config.yaml
head_dim: 32
intermediate_size: 1024
norm_eps: 1e-05
init_std_qkv: 0.0309
decay_fraction: 1.0
decay_shape: "linear"
final_lr_fraction: 0.0
dataset: "wikipedia_en"
Each number is 128 + 24 x the weight over the matrix's rms, rounded and kept within 0 to 255. Layers, rows and columns count from 0. Numbers have three digits each.

# layer 5 MLP down (transposed), 1024x256, rms 0.0697, rows 769-974, columns 32-63
136136116077176152144134142124095137137121105181085176139113155136131144142148181133125087114108
146135115059158136074131139159109171092106131107127128140110125158132130072140151090119086125083
112128148107140119115135115075136109139119083129115114149108121163115103124140158121122127121122
126159136118157138137156123119130115117107135152107126136081120107109128117136118145121082132159
096143117149136128183098142117152131097115134150105160119098096098117148114084152138128135114118
165087108099124161135143144143130130128098139138134117156113146097107133129130112096082149114150
111124105105112128095132169132149132115113146114117082137179149119134112167128116135141105174119
140102120128106135104176090097112155147102131097080098150103096131174117143119125170145141132181
114107128136125115149117138180122133156084139172151100132130151134117163116105144121132080112094
087156084111136153192131139143115173128140103134129144083134127155092151158140121118150124088109
139125178113130151157166166150137165110137157148075147093135125141093082137117092147107105123135
136118115122123093087136134124151099124137153109134143105098156163096109120093147125131127147131
125169117146116100103124081086129089110115119121128149165126139111109142119118145123145088120152
134151122111110115144116116130126120095138118113144108081151143139150175135115145112092133163126
165137119156118123120103089147135097132133146148152145155145166118121127130172130107146170088128
078151095059074096122147103175122152162117143127179130159137134134145171178127111145108133142156
107119137116095167108151107143167145070121135093074085136172114109123134152093103159091147140105
128119119125125104100180151099157119148111138125095105134166120147123147185090117164154154164144
152152163139153144127102116123097138086137122107186114141163097112132127134124105128112116117107
096149114135096084171127119086148122110153143110128119081132127157137147117114096121099125105161
129149129089151121165127153141156131130165119086118100147142150122133101142113121097119126173103
151126111133140117176102134127138199113200110089096171129119186184160101159142111119132153132120
098106129098136104153149113109097169130127179124146143127105103137143116163169123105143134117106
169139155147115121113133117155114121122120111153118146107145118135129119142092142130113114138150
121110175114130110129086163099100113035120125159108093083115143109136119127071129146142142142123
116134100163094136165141155150149099145109111130168154130143112116142130145101090139133127164102
085124148131141149125085078127158115159128094124177111115177151106157174148131106152112119139128
132093130109132102168103149131138150093168149135139136109144161136169108163128144110094117100147
101121155112137185089139115136114106170129144151125145137176087103167095128141138130123107152161
136083132068166088156140111154100112097131130127095073136144104117072139127120134103102122119115
174169166118159137125159143103129151112116081126124150143138151102117165122112090103125155129080
097106109161136130135088150103120076127125168109125105118138116150098141117105119163148128125128
166078101102102143129131120104101141153139122111142149174149113089105127121132126130123128122151
155151146124159118132170148140104170103054168108102097098127096143119137201124095131094139132139
127076174130123103105128114128117159146089163120148151132123126125120138115111166125152078104139
116156139155150103123150098110155112066120122109150128089123132098156074131174114142187078165108
129149124124104130149122134111134109152101141140121143170147159181121114149113121117137141147140
128103155160130157118140126121159122130166143138101113125154133137168129104089111148147124128080
138100157127139075145098114170106135185174143087136108126097141135126156110091125138168158100142
125139105111152140129147142133122114120120120158141131153085148110137140103166144137122111090120
103143154119151116183134151129123155133103104146156104104124161117143137167122127114131123097173
163147121123176162129168150140129110129109124136125096171136104105106141128133137151123119104096
116141100086140123077158094120108126149131146096142102118118099134092151123107160131100102150092
143110123129080145163114130130125064108140138071110129122161146145165118116123130123148099128123
162137155145113172147147135103113109076140122132148110100116123117090141153116142142147131103162
134114135193120117112120123121112146132139124085093108155152125116149118166103149126140099137137
136118128121123126138116122137131182175130139105141151107145144126109144158097119074130132100118
115173131104145137133140131149164124168163133132132084127156115146125110133115078173133110102099
098142125141140159138167116096093139148119094138101143128104164167126178181179156154152128131103
234108088170093135109125096132164123138111086143144114127137123100131161120123129111147109154136
116141125116109150119090153118123113101124111183139091137106107117125154127082120116126135162143
109119101146112139086125122120172131089141104115081136176159114145118112146110115110140123077113
075152140103166086141072120124175097159159124094121110135144143157128137121126154117102152131135
149131174097119126143146158114153207115120127144092169153135068146113102152087126133161107129140
114149126144140126159080170134061175160090135147141114096117140173144109165122091122107107106150
072143142140104131128085134164136086134114118119157120102081131117142128139164098096136109149140
126096149094136137189114094105185112138085132110170196109151111156117116132127095121160136080162
121143156089150148111101117144142129137112133106149195140130150099142114105126120150111154104107
098103129097151166101082132099116129112125145118160137132135127123134158118126155110093161110139
128142125144117134116141118120122139113160123142106123123130163129108133137134113151103123133114
145108127123126100128136116043138122138142138104110149108086125137168116138129165141140103105145
098148162146130143172127128149156130107156127181118133112099084131160138133131149140101112129106
109107132107121119152125118089087129101092124158158143105136155169154127106103109104152138157139
123130117139147139168062099167141126145134141117158144119133118131088166130153154108141137097121
146120111148076093147108119144150095144157124172103096163084141099160136084123114140158115188122
168161081129129149130107097110123185161144116163116128094153146128120101094143143094098188095085
164166115165110158141114135124131123150104150141113157117149134112134146143094149159110136141102
126090116112107127085130111114147169145146160153139147132120142129137142128072144138137098154107
097156131120125183140150172120109137124113187114131095163115162146110154133106147160131127111107
183114109118093169142095140129158171106125134140146092087128097157121152132119067113079128144140
115132118161177156085119099125121110089126166103110117103176151120133125125091136127142119120148
092142131131107087143153116142158149111126145078144104125108091113134117126121142112134121149119
130142121113101140109157145114104119142129125131142134164084089142114164149116125153151116119125
147136105124134119116130156109094164141106116168115128131142141150148101158131103111073121137135
128116185152131119123127110137105136150108146157154122148116163128129107157148133112130153113127
135136114122135107118137111097129151131123146125118098166136155099104123118128122171137120166117
158098151119136139135138171151123137159072134107138138104124146085120132097138127084114075135160
128119148129135157091129177151150074125109135142199097119157140092154100120088097154101110148133
174162128130131147127113125103165132162109084121145120102152122145132119165110106097108115166121
154130117167107158134116130136131136071139135151140072135137101128124153148121152130108105128137
140096148116103164119084181147102164195117152102153131103130144084137092047158164120128138162091
115101147147140181144123139142138143127093130131140129131154123107117133158117144132117144135147
144185128147098151107145108104110096122078097132121133105128134106116159152159140166099150083141
122125096125136116135119127128127116126135127131109119143104123131178105139101135126148136125147
151172126108141117107100068132127124112109136130131136133123129142124171146105145112108112116119
101159148109103117117117116095166120124130132099135116124182109068124091147140085179122121113089
084127119108154089160112157174141103148153145142129143129119129157120114136100090101144093122103
101116105127125129080121105103108147145073075096131149132105108126109162102148133130090134161119
140087119119137151177139107120131132137134150147096123091105086141132153161113158121116125148116
122089164114119154119129169126150145129120150131112140106130161082130111117096131135091152131119
138126078149175140138110107108100146127149110131162152122161148147110167113140120146126115112138
127123110116165155114099141114131159114083089118148097120117129146106162116143131128081127137156
184137115122092119085127125171153118136096102125105063141083134125099166152178157099149121121139
163112111160130119153125132145095137101148126135127115122158157148106135133149122133131098122137
116118145132155151142129130133130119119086146107121151121114104121146156115134117128144179130168
142106105132075148090084124127131097126140106091132141099107119082100108058100103136161101130164
123104163163171156119088096119069126149127165156162180094130131113176104151141112142169134145170
136115157091178129135113111095125131110110118145152095111129122091184137079133191102113093081088
148119107115102108120064129149135117134133158108114103137119165091131123107089145120113141081142
128116095190145147167172114127109121105086124105127103125094119162104097087075171129121128151135
111142156164119138145127158109155150110109081089118119153133169116104125157146113127157134153114
135160133128129138147134106130167164019160110179073154128098170100161097151111146111160127112126
123144166143162066145105117095160089129123138143108171151078106138104153111111175131115081123131
132095126152115122118140123142068144122110091152195132155101112143144119097121100140143160123106
150164119114121123152156096160118142135107116096143129124134134108165110187129167108133125143121
112104116126102131107098108104148173116106104111106120126108082129120113139128104153120120132123
153150161060149108126140091141133149109152111183124137178151133110119133117138137090170099137169
128116135168096143127130097113132118092101141120114123134148160115143097171134112115112123098067
090150099167157117145130123162160133150122122138142119118153163150118120134148152153049134134171
125099139144109150155158106135138114134136106130146135128125131146085112138176162101176124149117
119133141142100137133152059101116124173122194086131091121174115129144086105106136153145151133124
135144113147127155122179115162126118079106114128109155137165117135092136154116116176173118152097
133182088069118126141114104133135135126145103199136141136110154194121105081169106134110119139198
079124152116096104141120122138104150115120135095113112144141138129148135120147133129117122127103
167106146095119086103097170141146153165126078097173140141101141096148097144104109144130127116111
164141159098140112111128137140141071123130138125117097164099134115146141130087096110104145124174
113120108115127103166116131125151115128089108145132148105142129157141137167083144090099148126150
114097096091138115107135105137114129105152086138144128133155122152108152146088096119133156144126
106157151123176139120134145158197114125168146157151174129101160145099111118157130103092130175083
178126117099188134108089138131073123129123140124125124085106130134107131147112153104107158121151
103150112157125135137146064110108156111150153104114096100156144149097137127115132120177120152149
134145167119164106141114089124140152111082096180119180133095117146171102177127155118135137129120
065118119139083124146144179099137103136120128112118091169096109107133095140129138055202161106142
146157111134137086152122139149168131152158105144149141149183100158105106101139122131138117144152
148151103122110114132141151134166129096154113125143107120147113145102137110132142146100079124121
164135129116145093167135120163097129134179103100133150135136145118118134161110105122125131106116
123094108161125141119124102125124114100152136111110100098142132128152127132138122123158138143144
137093104145146109124135108130171113098160129128133084120146108120127118093146209132128127125147
107107121112101144170139141103100150114115144156105134166143131134081115108122095078142159116124
107102103129124153141104100108118115106132189139116156080127110135156144110140142118108148125131
147151139156117155138108134126133100096131133083106100075051154136114128132148130097117117154167
143152169168103134147116132136163123145142124091144161078133158109109109107116109155138092123117
125109117133131147133135136138124112108143125156159143117149111126146130106128130128073116150135
160133101112153154132111120137083153152178109130170158117123119150153119114143168166087166120139
112091141174144166111152121089105147097088098132134120108157140141119112132105151114126099121093
179130169119137133166083127162120139124119100103119129120121125128173160147181141116146110117127
157098112127171106111152160172131123075107118144143144126161176127121117083091130140150152129129
112113105112124127106126123146133104123090094153118114131156121126131143097130131112171123121117
129154120115167145168187143143077173141147152183160121120122142098132130116129109120092149122121
107098128145098147123106113163128143121136168161128166130123137103149131142115099117150134125133
134096120085108123131143139098100137113115155155133119115101168167134141104126127137113086084115
122094079116160120096137123132106124108161102116073146157120141156134131126169152121118119100131
131118145110128134129159136151096153124136128110134111135118139143137189141119156118098147105108
171146168115075125114115146122121085102142161126126126134139139107187086124131126106154147102126
134151152117119110136104110086103126084133151100148169106115124176180169097190131110157139107136
121131074124132124142142083116145110103116124117146130115126128155125140132125144112084142162118
134109098116159173110132108144118115152108153101156148128114117101099101101150132116075126127152
104201142198129099122131142147180101106111128165119164125142098124127092133126137120142101109092
154105139113136103154160149198114102106165134125166133072173101175103097123138163126136135095148
162121111141096128134084151148129128142104152164148152090135106133125099151135085179124101124138
144116148168135094142140164123100122123147115165104148131117146121104116143130078091153145148136
105111140159130124111129124136140132112081141136133115093111159121138107071129118137136154139131
141150173102120118101082101125163134101119142123136177167139126095133147164071104105121140142166
114128116119093164119113123098087125121079148128119111156135094110123146148152124122149118098132
136101127118139101133130124118104167140135134087098125154137125147131123127129114114146091146128
133098090121081141094130137093130140143089128184117144085160129115106162074109156105116138165176
144132120165132115167153139154156123159125128162132128120149135091125108133160152084162109132163
124115178137141176144132134135135163139117142120141114122137133119095147144166104129143110127142
144163134124098142145166128113157125113165182135112141117131129129106122165157124127101103112105
143108099133124135095133152144128115126151118174105164143148139114122142171133154143168109139158
111097090118127145110120113167122095134088127138095134138087123144136156086170150160087155127095
141154105104126132095118073126111108090112158096104122115123123206099094102199082143182135128095
160144149101161150148136102123111083127118078160168121118131149079106139083119182127141127155141
153108156091149133190155119156152181109104105069149123152149131133109137134149102113155134134176
126140132115075132109152120118109114114124137135139127135175117160090123161126124120118111150148
149152131090117115158134086092115123122104116145149166122109118121119124111146093129141095140125
135132085125144171143114138150138134121121183156114078098119077105108119104155138121103134103062
145177124104097159156098129106140150116144115083169158128139110091150123102125145082099089125131
160148086081138130098139111161160131133153128145141099108150099090182165079122094163140120171129
102148129136137099132119109112125122113098109075149103133137144109128140112141147134144149132129
125112108100105095124127124106162132133124112100113095107139117163168146114138130116142145145115
136114124117102118097138185137133169131131112098127118115150105077129155106134111116113110126121
138133078152125120102158091120119097160153185119130099143148166133139106127110144117155091155167
142157102154123119112105112108129148109134131112132165115112117136157103163113115092135131112090
109138145140127099152140086123107148206145114113106128109136107137122136150138161108147133122135
142152112133123158111157126174117092128132152097097162077145100131142095148154113140112161136112
116160119118106131146145162124143149125133101179139101095138131113136117155109120170122120113144
108116116116086135164112105135140168107151137138093138132126152125131123167111121136135137174150
121128111108166114135120114125138144139065099121138143132112100138130118113100115127109083122067
119129096156075116105100079126145139081146140156137148180108102138163132139148092126121140125088
111170112167081109096137138116154168155128148122121143067119144150124160103126141160122146113090
112142114130111153158144110143091108185066126091116125138115102166103109108127159157134086113159
109165124104131140105086126071156144125115103113116151162149160137115158098126074119104150125135
159149095152109117125109159134114133104148113136160100122126095135118131123162129107155110104111
150111142134168155134124125150130117128100141159097153146124101087117159107135125166108114102158
112122086134147145112192122097106125143102110104142113101168130114124119131154109146110098123101
153118172138105127108123187127124160098126104173142157112177086134134093103119114170130138051112
115122125119149133125120182146096120188133094131118138154112151106116122131172076130159132049176
138131129148142080103098150139127119119120079124142123125132141106096163141145137118095119161118
113143151147101083121108104131082119073093115100097126072116147124129163084137179130104158157145
130163077102140160090114128099136124083109116149104103144119144143122122148113110120108123127123
091122168108144132136129124107122066171174114112158147112135128149158138114125136113079095114113
143121108082101104127105136144084106134153108138114134108099143158163128164099095142128133134129
124076099110126151081146110116121131085119117141153111128123112155154170154144128123125137123098
180122134128090132126171083124103145099125097147097141127199148152124138057127124087152140116112
135128098100163131119177120146111111159090117131125104064125170141157131126136152161168141095155
144104130091142113144141115106119124106121130055152135097132144096117121116172152154141175122149
125127146161118145117140128116141149107123093116153123135145122146108141152126123088146134113150
095111113089102119130154146149117154122128130134158128074149103158161118147132140114130171131111
169138142173090118143106108117114111121113129147156122112136175097138098148114140143165149109097
141115128100121116109135127081130125130159114160150085132134123132123109144088109158100165135102
152074088126145132149142122151133111136119127145143134115126176138122122137180159131127125151128
125134120116084125104114111090114098114121099158109118133093154155128148109140124132115104118144
147075125115130131156118153095138152105123151114112101102159139119120162146120142162148142159078
122097092161127146088111106105111128116116124113133113127117188139147147136172124100137133144119
120122147142113097098130104115141161141147121103135110105115076136102148087092134132105185157109
# layer 5 MLP up, 1024x256, rms 0.0546, rows 770-974, columns 32-63
135151134169115117133120165090141090111098088105132160162149159121168156124138125160145135131119
076141093142115131139104106151156127156109112090153134117128112101156130113150119137090152117115
114138134150137130138155133107110152139129104109132154152158139128145147113083153121142138126137
176148136125109164139122093172124108166161131104094131155103133164133141138120117131117133148107
126127115154153126117131124131125130121154139100136141128107136178135155163145170149174131161122
140103095109131153142128128123152147150151110095151102152126147143134110114176126134119153170177
155076112147103124138165133120136158119156102188128143187196112102078095166176137144151122160117
104128146123134116139140095102135154118125168159081131142164129071158095108180121111111122153142
166145151120134114141156106115140105141135090127159134110138120061129183138103133112130104155155
162162154124131131123099114107113131111105115144119174084150138110117147090160146097156144120150
118115161142141144158122119134093150089126115128096139098144070139161119133147153126118124176115
186120118126133117131153143155176154134163113194128154096171132057154164134127115087141092206085
134136151140141114099128121111126145119155175127104143140142155134138089131153143167158129155140
083130138080157135153141123103157132117124135098123182139097117097149111117121132124130157147132
088126123130127119139163152142174115128150095140133093139134170110163117071122079115125154136147
194088124105066114115147125099148138144125150083123082152107140110127126068125135162111097131151
140139157093160104125146154181152153127153120121123153155126149092096124138125120123112103157160
147139168127103156104147172110162071114083157157086144089119120110144131144116164110157114107151
119120148130141119119115120135146101128126137123144114205160114120098128126116219127147137123113
127126132162114143082137112107106136109093087150179124089175100134127128119134139171157113077146
110118114136111116128125111118151102159112120162162073134081137113153144077150111122139110168146
128153165150116172113099128125119155122134113153131119131116148128149143160127122126130108151141
150119102124109128107142143122134143130154112161136157120122107111135113106112125108105176144126
132099191178123153128143092133152096121137150143125124153109122078131149153131114099140127098130
149127096150079129145140105101162153156129123096090129150151109125115138116087086106146119103101
131124107181141102128153125130146144125128142154093146129104123074122139146099118108114155109137
098150167129119123140159094100152140170128119098151113135088107148102098142080150133093140138184
127147095077118130160106137125134109136137095139104127120135112122116152169140138146100161131145
123138158114160132155143120157131102138115140145128164180138156113162117106158099135132141107149
148134117146125159145146143114104093148118160118153159129104096113139141093167090129092150149098
169124160096144133147163086114097139151171101106106129079143133078097135131100110159123119127121
155106112108132152104165123112183093059099126113120127135147166112160103132160090086133116105121
162159145132115147142124125124179142126110136121163138133151110133121138125114132160111121159136
139164103142105115150138132140088119093123139111128126124097137143148144123142126115128143085162
150160113144136150149149133130106141162173137139153108134173105073106094104089171137104109148124
168125120109101091143158121114149129140125157122150127149123159140131112140135144130100137086130
145115163148143154124094079089128113190116126115127148132132104101141112143117175147162164122125
163125143131130099105153170183120181099118134157163097128151135148146122113131080118090124138096
131147136136144131136101156142193116096176144153129136123123130131125138138135099133142133156119
123127119133131142134104096165146133126144091134093135097135144124138108151125167133104133132152
132141143126154130173106114178146145131161101131120140140122198186168123133123116140142085096089
141132105109151134117158166116147154107108141096128106137160164114104112155141108097080134140093
108162124103106135153099111095090116122093171111180101101093124126133123155140059180126082127131
133132137084118076147128128100101102179130149116140172104105142136167135127145097144108141108110
110119127115062136140160126142162148088112123153128116125123103089129145120093154114127127132128
122120121112127176165155113131162090134115124164100112148138122100154104130170142117124071190135
114180187120121168126145131148138103140111107159143123144153128076129084098120112076167139110160
160121108145088114107126112151149154093130155161121126145100128140121153108099083096140132117099
117157122126162124125132141131124144095099112096096179121144157106113132118105148151151138098120
173094139115096123098114111142160144165108184147115121108130141136128161122177096099123082139145
114105193161079124094102152176099128175152130191084149136099108090185078062155120150104159146111
153125140108123123131125108114152098160104103133130178163105128146090101059146152114119090072150
146150127181170124077134176147097072174156148153147162136132165143105133121149102106114103147099
121148122124107086130136158078159124125116150111105146119133087139118134084155132110151081097114
155115158101114157106176130149138142100122140136135165138135114091118115068142127125094140104132
157124155111094114137174086132107090173097141126145103112130089152131130161120126137133115111150
132145153115118109152135092101111162162149145137129099123134123122065121143118122163095125119115
122171131165149079157146175127118148115157132116143105118120132139128091101125167124158089140114
114085151136133125130148129109114131108105135127118128119103141120146145115120147121093133141160
162159117151118138127087113146122123127141135174144134172111106139098113124158088127093121132126
126125097089161117113132132164112133116104125117117111154142140133137119117110128092160147132123
141143101139126159151131169132079125130108092111110099168140130082149110103153159114149133133153
094139098100122169137106132144131162112123119142049137159080163068172135106132079128120143099123
138164136092131164100084072099146097136135129091118111160133108089114132099158122087126140140092
104118123111144179140109171138123089135134110098197153126113142141134130167123068120124102138138
106110146144105139151157104137107122134119150168130147138128126147128141106142159128112139164114
119120101141115112170127127148099120119138071157099150094133123125146112115138087202106149080157
137144128118096103084121099123055164181121098178118134117129111074169122154097135162142093083103
119162124117114134151132144125103139098117153130164055113114130152077091089094097143172080115140
101112153152145067154122149104108153132122103123143110147109104140094138151114109140132133098079
088126153081126169164128115116124113093129131134103147135136113150110135131108100142163163119097
146148131149141145102167132128130152101155130115139139146147159130130068143116131123165176142127
094109145117126107115089109128121111147120165139136148101143126134133104119153131115133088133157
088122074114146116146125128102116142123101143116121112154178124163134137095115140129175142116135
143147125113119116119126098131144088126112133152130130122141104112134149128102119073080119104097
107102113118152168151163124116103106116112124139108111136131125087110107104102135160173171132090
101080117115136094143140164119203140083136150125103164116129125143109096091106134156119129133216
130102124150114129083155121100135136126138139123140145155132090154140102145109137171130094159163
128114118108175090117143144113133118112119136063128152135132143101149082117121132134173144124129
152136100134103133161161111143123148160133139121155126111090162139119085092145147116123107151146
139128146137145133124125156152099142131173121181159095116140082118135115142164187112132123121149
135105109145176095144109135152138169160166117101112139118102069143123127115120137138144159095109
150107146138115104146119155150140116137141120156099122172118178129109111100124113126080147145117
105103142156155104135158140121117128070154137188130093163098132150086114111179134115140150104100
125106117147160139151112118129073136122121094122132143165094121147091174119168111101126151091116
150110096165132123142166152097145082113125101114124099086111113086146118142130104174146104155131
098137125113135100135127135140153113113131127131106085144139125134125181137105122128124107171176
139095119114140138118126134123127172113138140090130192173131138136147132102122084072128133148119
114131132160126061131148092112130131163099142121197110136090164114174119140143179164110103094124
129146143156118095127116141144119164125156141156121128142118131133142141119097134086141093165129
118143099089144111094133127126129135122192149087135066135143160075124106145120107117151119137185
079123138071089139106144141081150138160119128114156148131154187105141103103138128133144120119124
113116107137113118094110169144117155133115180131107112135119127115132120145103120111081107069128
129113120112156124132118102145130153077147133104125116115083112141154149143068096115130123092079
148141120125177147147107169136087136135116120106113106151121131200175162174135164126116126135116
107154109119132086125119125137185152129170093134148107105105099142087112106102108114152121116152
164147117132123111115176149115073107162109086115115148154175079123147116142148084157139138147141
128105117132152145159111134113117106090106126131144187126111151108136154111129125143149124214183
110128150122094122150109135130120114110140193105107111106109159120114077100132135153098120103092
126116118158104085126152133115127131118120146119098099166108119144089098119089130127091134123145
105118102125144151113086171123142161136166163053106124136120104175141145114092104116084081104142
150122111146130131143164098105123122160080109149117135107157087141133103115117117151114148128138
098116145095130154086124158132172096133090103111127100140163134115182112137153119087175140108139
149160122160153182107089121105165157086156125124118141116174149146115123154138130117132088150108
145089109106103149135114185064181129181102168140111158100092090111136125160124105148124100110064
080101124135137119131119185122130135154102100146152123166122130153094157120154097148147119142128
148161070111089097103142130142165155116149120131107142146121115146095138105110141127148133094136
154142133170148178161110123121145137122124087118123110164070144131105121113109140124140168079174
141116158141146127139116113137138140131124118121110117123106126159117122139115119152105141093138
121094096092103129132089103135098131103133110126157084131110145098105159132116101111136165117157
128160162139114106138090105096119131127164130100151123147145156146135110131146107141088176157130
083118093108131132129131139144108129115149140145121167145110107153130128162104089119116155107122
108144149111140121101111084130149129108125152130113088118096163123149110109141131147117167138136
105095142098140147079151143122182135162124097132155160122138134150142119118098142131083171126146
151123081116155140123168082158089110108148147172112136142123125166122145142147144162147139130135
162110127121137145132136164084144079141065144114122141142123161129138157127096175143151107169103
137171156148107134174126180152152143131132116135091140109178121111150135141106118152120116162159
148086186127140136151155131112152124107099148127150147129120159130139145132140162149141181168167
125121136154098114120090120161099088153135124186139099117103123164120124130085148165163081103149
081149133124111142130133144135120111156136108144122167145111109126126131112133135112104115099118
157140135118112146170141146146124057139146128111077068122136100114157143177119107113107099124104
161104147133112123103118079142130137166134137136160130149136131134113125070130133103134150136108
114144135152127136112116127103137136104150113132091123153114106093174173125133114124167118155159
145143158092102137073132116151098133145123104117124135134109136131094075107135117137104126103104
095106136142133135139062103111139112145130129130163118115147139133112116119143138135138152135115
172148164113149153121077134114161130136150117149102087141076128125129129119144105138127179176133
157166146069104119088132114102083122101135133153115123133109107149144112122142096139071154110143
130136134112119136153107116102131096109110136073120121113142128151121121140118128114117154074142
132138127165161116130144132102146096113119102128119106128107146091080150128098124119134139195135
154122080142146142095175110134149099152144152102106126176125163140091167147114126161105169119109
110147108152107145128110158135115164150108147097165141163111118166156098125124153142068170119113
136159159129133117099127101165183107115140141098157131110108165138160105139082157115134130137084
135186116127136133113078131154106166131157160152115163184105131145131110144123053120120169154119
131124135110095120111119130120137154133122146111141140127120114146111144159116099119115143152138
161119150122164108129094136121125122123147124102134082124107123126141138130152094108206122139093
111186130120129144134083145144166160123119118104105174127149151135107131150129142132132160104131
152135153159131118107138137119110127158132102135095092149080142100131115078117120117098118131130
129135122137146112103098129135191085096108116104117136153101124167190158163105138129151168117152
170157125128135068106112147128162127148148088131129124135152106168139119108127139150099096100109
101126111142126139103109156167148153115117146106091114146133097135122142145121147133116138109114
153140157148139117105125140143153156158150152100155169138098119153139147112129105142122156091146
109147141101089138111100097133123166097127150128148175131129142147142081103128118133175132092156
120138138133132109104140119105097175172133138139063117109092143132128115085137170135157173104123
124144098108114117104117106141107167075125123150145118143152163172169135135130113108182153078083
151102123116170108099142125135112145113096124121130172131113169120118139121086111124135102097128
077181137164162134129117109132111113140167139119102158111134110119150121115130127133110138144103
119106161111087141177102138173122106162143131099143146109144153105123098109097098132108165096126
142124105132151109122141121142064079122130110112161154148174121140143132084129118174097115139138
123162119122181165140115096076116108129088128146104137150146120113150144136158127147141097120132
129123161122187122151152098113136136140117142106125159164079170114114094106140143154109136136146
094148140057135141137146129105165154122120154167131053125128138140092155130119099117154124149097
168106137141088123143134132119149157179143110118130116126088146119066115138157155155150118119129
171155109139133094169098165114106129182141198182108115141151142128078142104107113129105117086083
123108118135144114134107108136106138130086135124156134165171136123144152133131110136141135145124
138118152117132128155145147118124123094181160152137116126155161167133120125142085139136088117101
129113213112142175130113137132160173171171105148119127094118142090111147151082134168129139117112
157137145164120143150087121127137132111133098143079129121136100153134169102122117135138091082157
136156128068135120116130115110128135125121107159145145181112137125127121135136128142100136100114
150143157131127114120188095114170105106158107135133110133117107130133119126127143115149120069163
134136113130112169155143173086096136149160131135137107116140152129124129082126132160118144130120
110117110137138106115091132138154147112149138140117147112102167105134172177091136092104137103141
114146117142118208122112162114123168158162167056153154102134085125146117094132124120094124122132
096185083105151092186096161151106124142104137130117129101120156111082189123137133139119144153140
121119131103117129150126111136134105115130089128107122094125124152133126122143107133111133142128
139144141111128106135147159114087106171150112193135094118178119120111115121150139131154148133150
129093118106130107085095144143172096121128145141147113076148136129116146165122109165159147116160
103160145062124099114113132160138133137115118135149106117085148121129100131123121136132153130147
140129148131131104149130171138113087114094142138110104095119109150113147114135123100131113113160
167117102104103132120109130134139116103089099130091101123149171111135136153138094137192101160136
169132160123121116105155119130114168168110103142146135094086165121142106127133125158132165145149
155129166168085170169097111118094149075135101152137101188084103099110138112196160144115147162118
109107122138130107119119155136134101099133146109121187148121102140124080120120123108127139104145
113157122189130125114101146132127170118124146082111095108113148116124079144131090133108147163154
114121136108131135068113095136105125132122105176128128172170122080093120146148128150185123143134
150102127146058104155127126144146101090138133107087057107159109119118149161107130123126114124160
126166098125130097167155157122134127114153133109124160171096096161154124114132148120134126155111
117113165150188121158105185134163118158140152088089117126142143115154090113103137096128120135160
102130103121103146148136120110143104122197157123108120120120088164128141094166103144097135128163
117160077149092100113085074138104114108095141094123155125132160124125109130192108109134103087087
088119109141111132096131168114137100150111101106104148111132165138118115103130156152139140108140
119123126126138106117141141065142164121150123174128102165089093134101124134083215141107119122080
126139069155160097141103059139127102181118155160167108171116123115173119157119162137137146107117
157131121070119150135161102150108101139076122114129131136131128121148136103145110125099157137119
118158132091128091135109092123122102156158159109084116110111133142104123108118125121204164111105
152142130173143163114086080148125144138170148148096102139143177144126113135128086166131083132112
106124145157138118143150139128158159106145161105124136120185127086127113112154121074069132096165
175143156136070050141176108182166122157103138135168157103119095092113149046129109102090126098098
125146145114188145165121139154126167087105106078143141151154111147133133115097142122104147120146
141105141081126115127112121159113134135109125100128179137150147128158136130156079161179167069095
126125106109111124132182139142105127127167095143164129145121135137148145117131072099167159117099
144185115124114105135126105096128121070108127170127108134140087107112123127138141175117166152161
144155135128130094107111126166141128161087180169136130115137104083128139098141150106196129115145
138105119143151145073131123128148100115116140147080169135088177146104124119123107146130159158174
093168154098120110153147139152121120141193148135108105149145134151122113134117147167130106136104
140130135100145114103156159081148127126103123161114126132094162111163184132094101117130158114095
115127097111161128090083201092162168157135112155161076143096145124145084117116131132141122131149
112100156180160115127120129132139123117123117151111130096114137169164137114150156143157128110107
119105126160167068116126076144138121113144123157167177143119117177129116102142121053116130125137
122148113158139123127079128149077070082124109185147140137114097118136101092108134105109108110147
136129111120107122198159158115139103102140155113169132124147087105140140101152110148136153141155
141170169106149128114103105095111174132128116158119135147142144112113125130105098108158166151122
136152110115094118126149128099118113119162153106160129130078130144110111174160109129121144091115
155109074162088135094111146103100101091159115111134133140121166105109127132090123113111140125110
118139173108102119147162126146164143121123150129168138088142141091138113107123122147168091120137
096137111149090109147102145129173113141164131115129115154133148097123163099109088138124104081127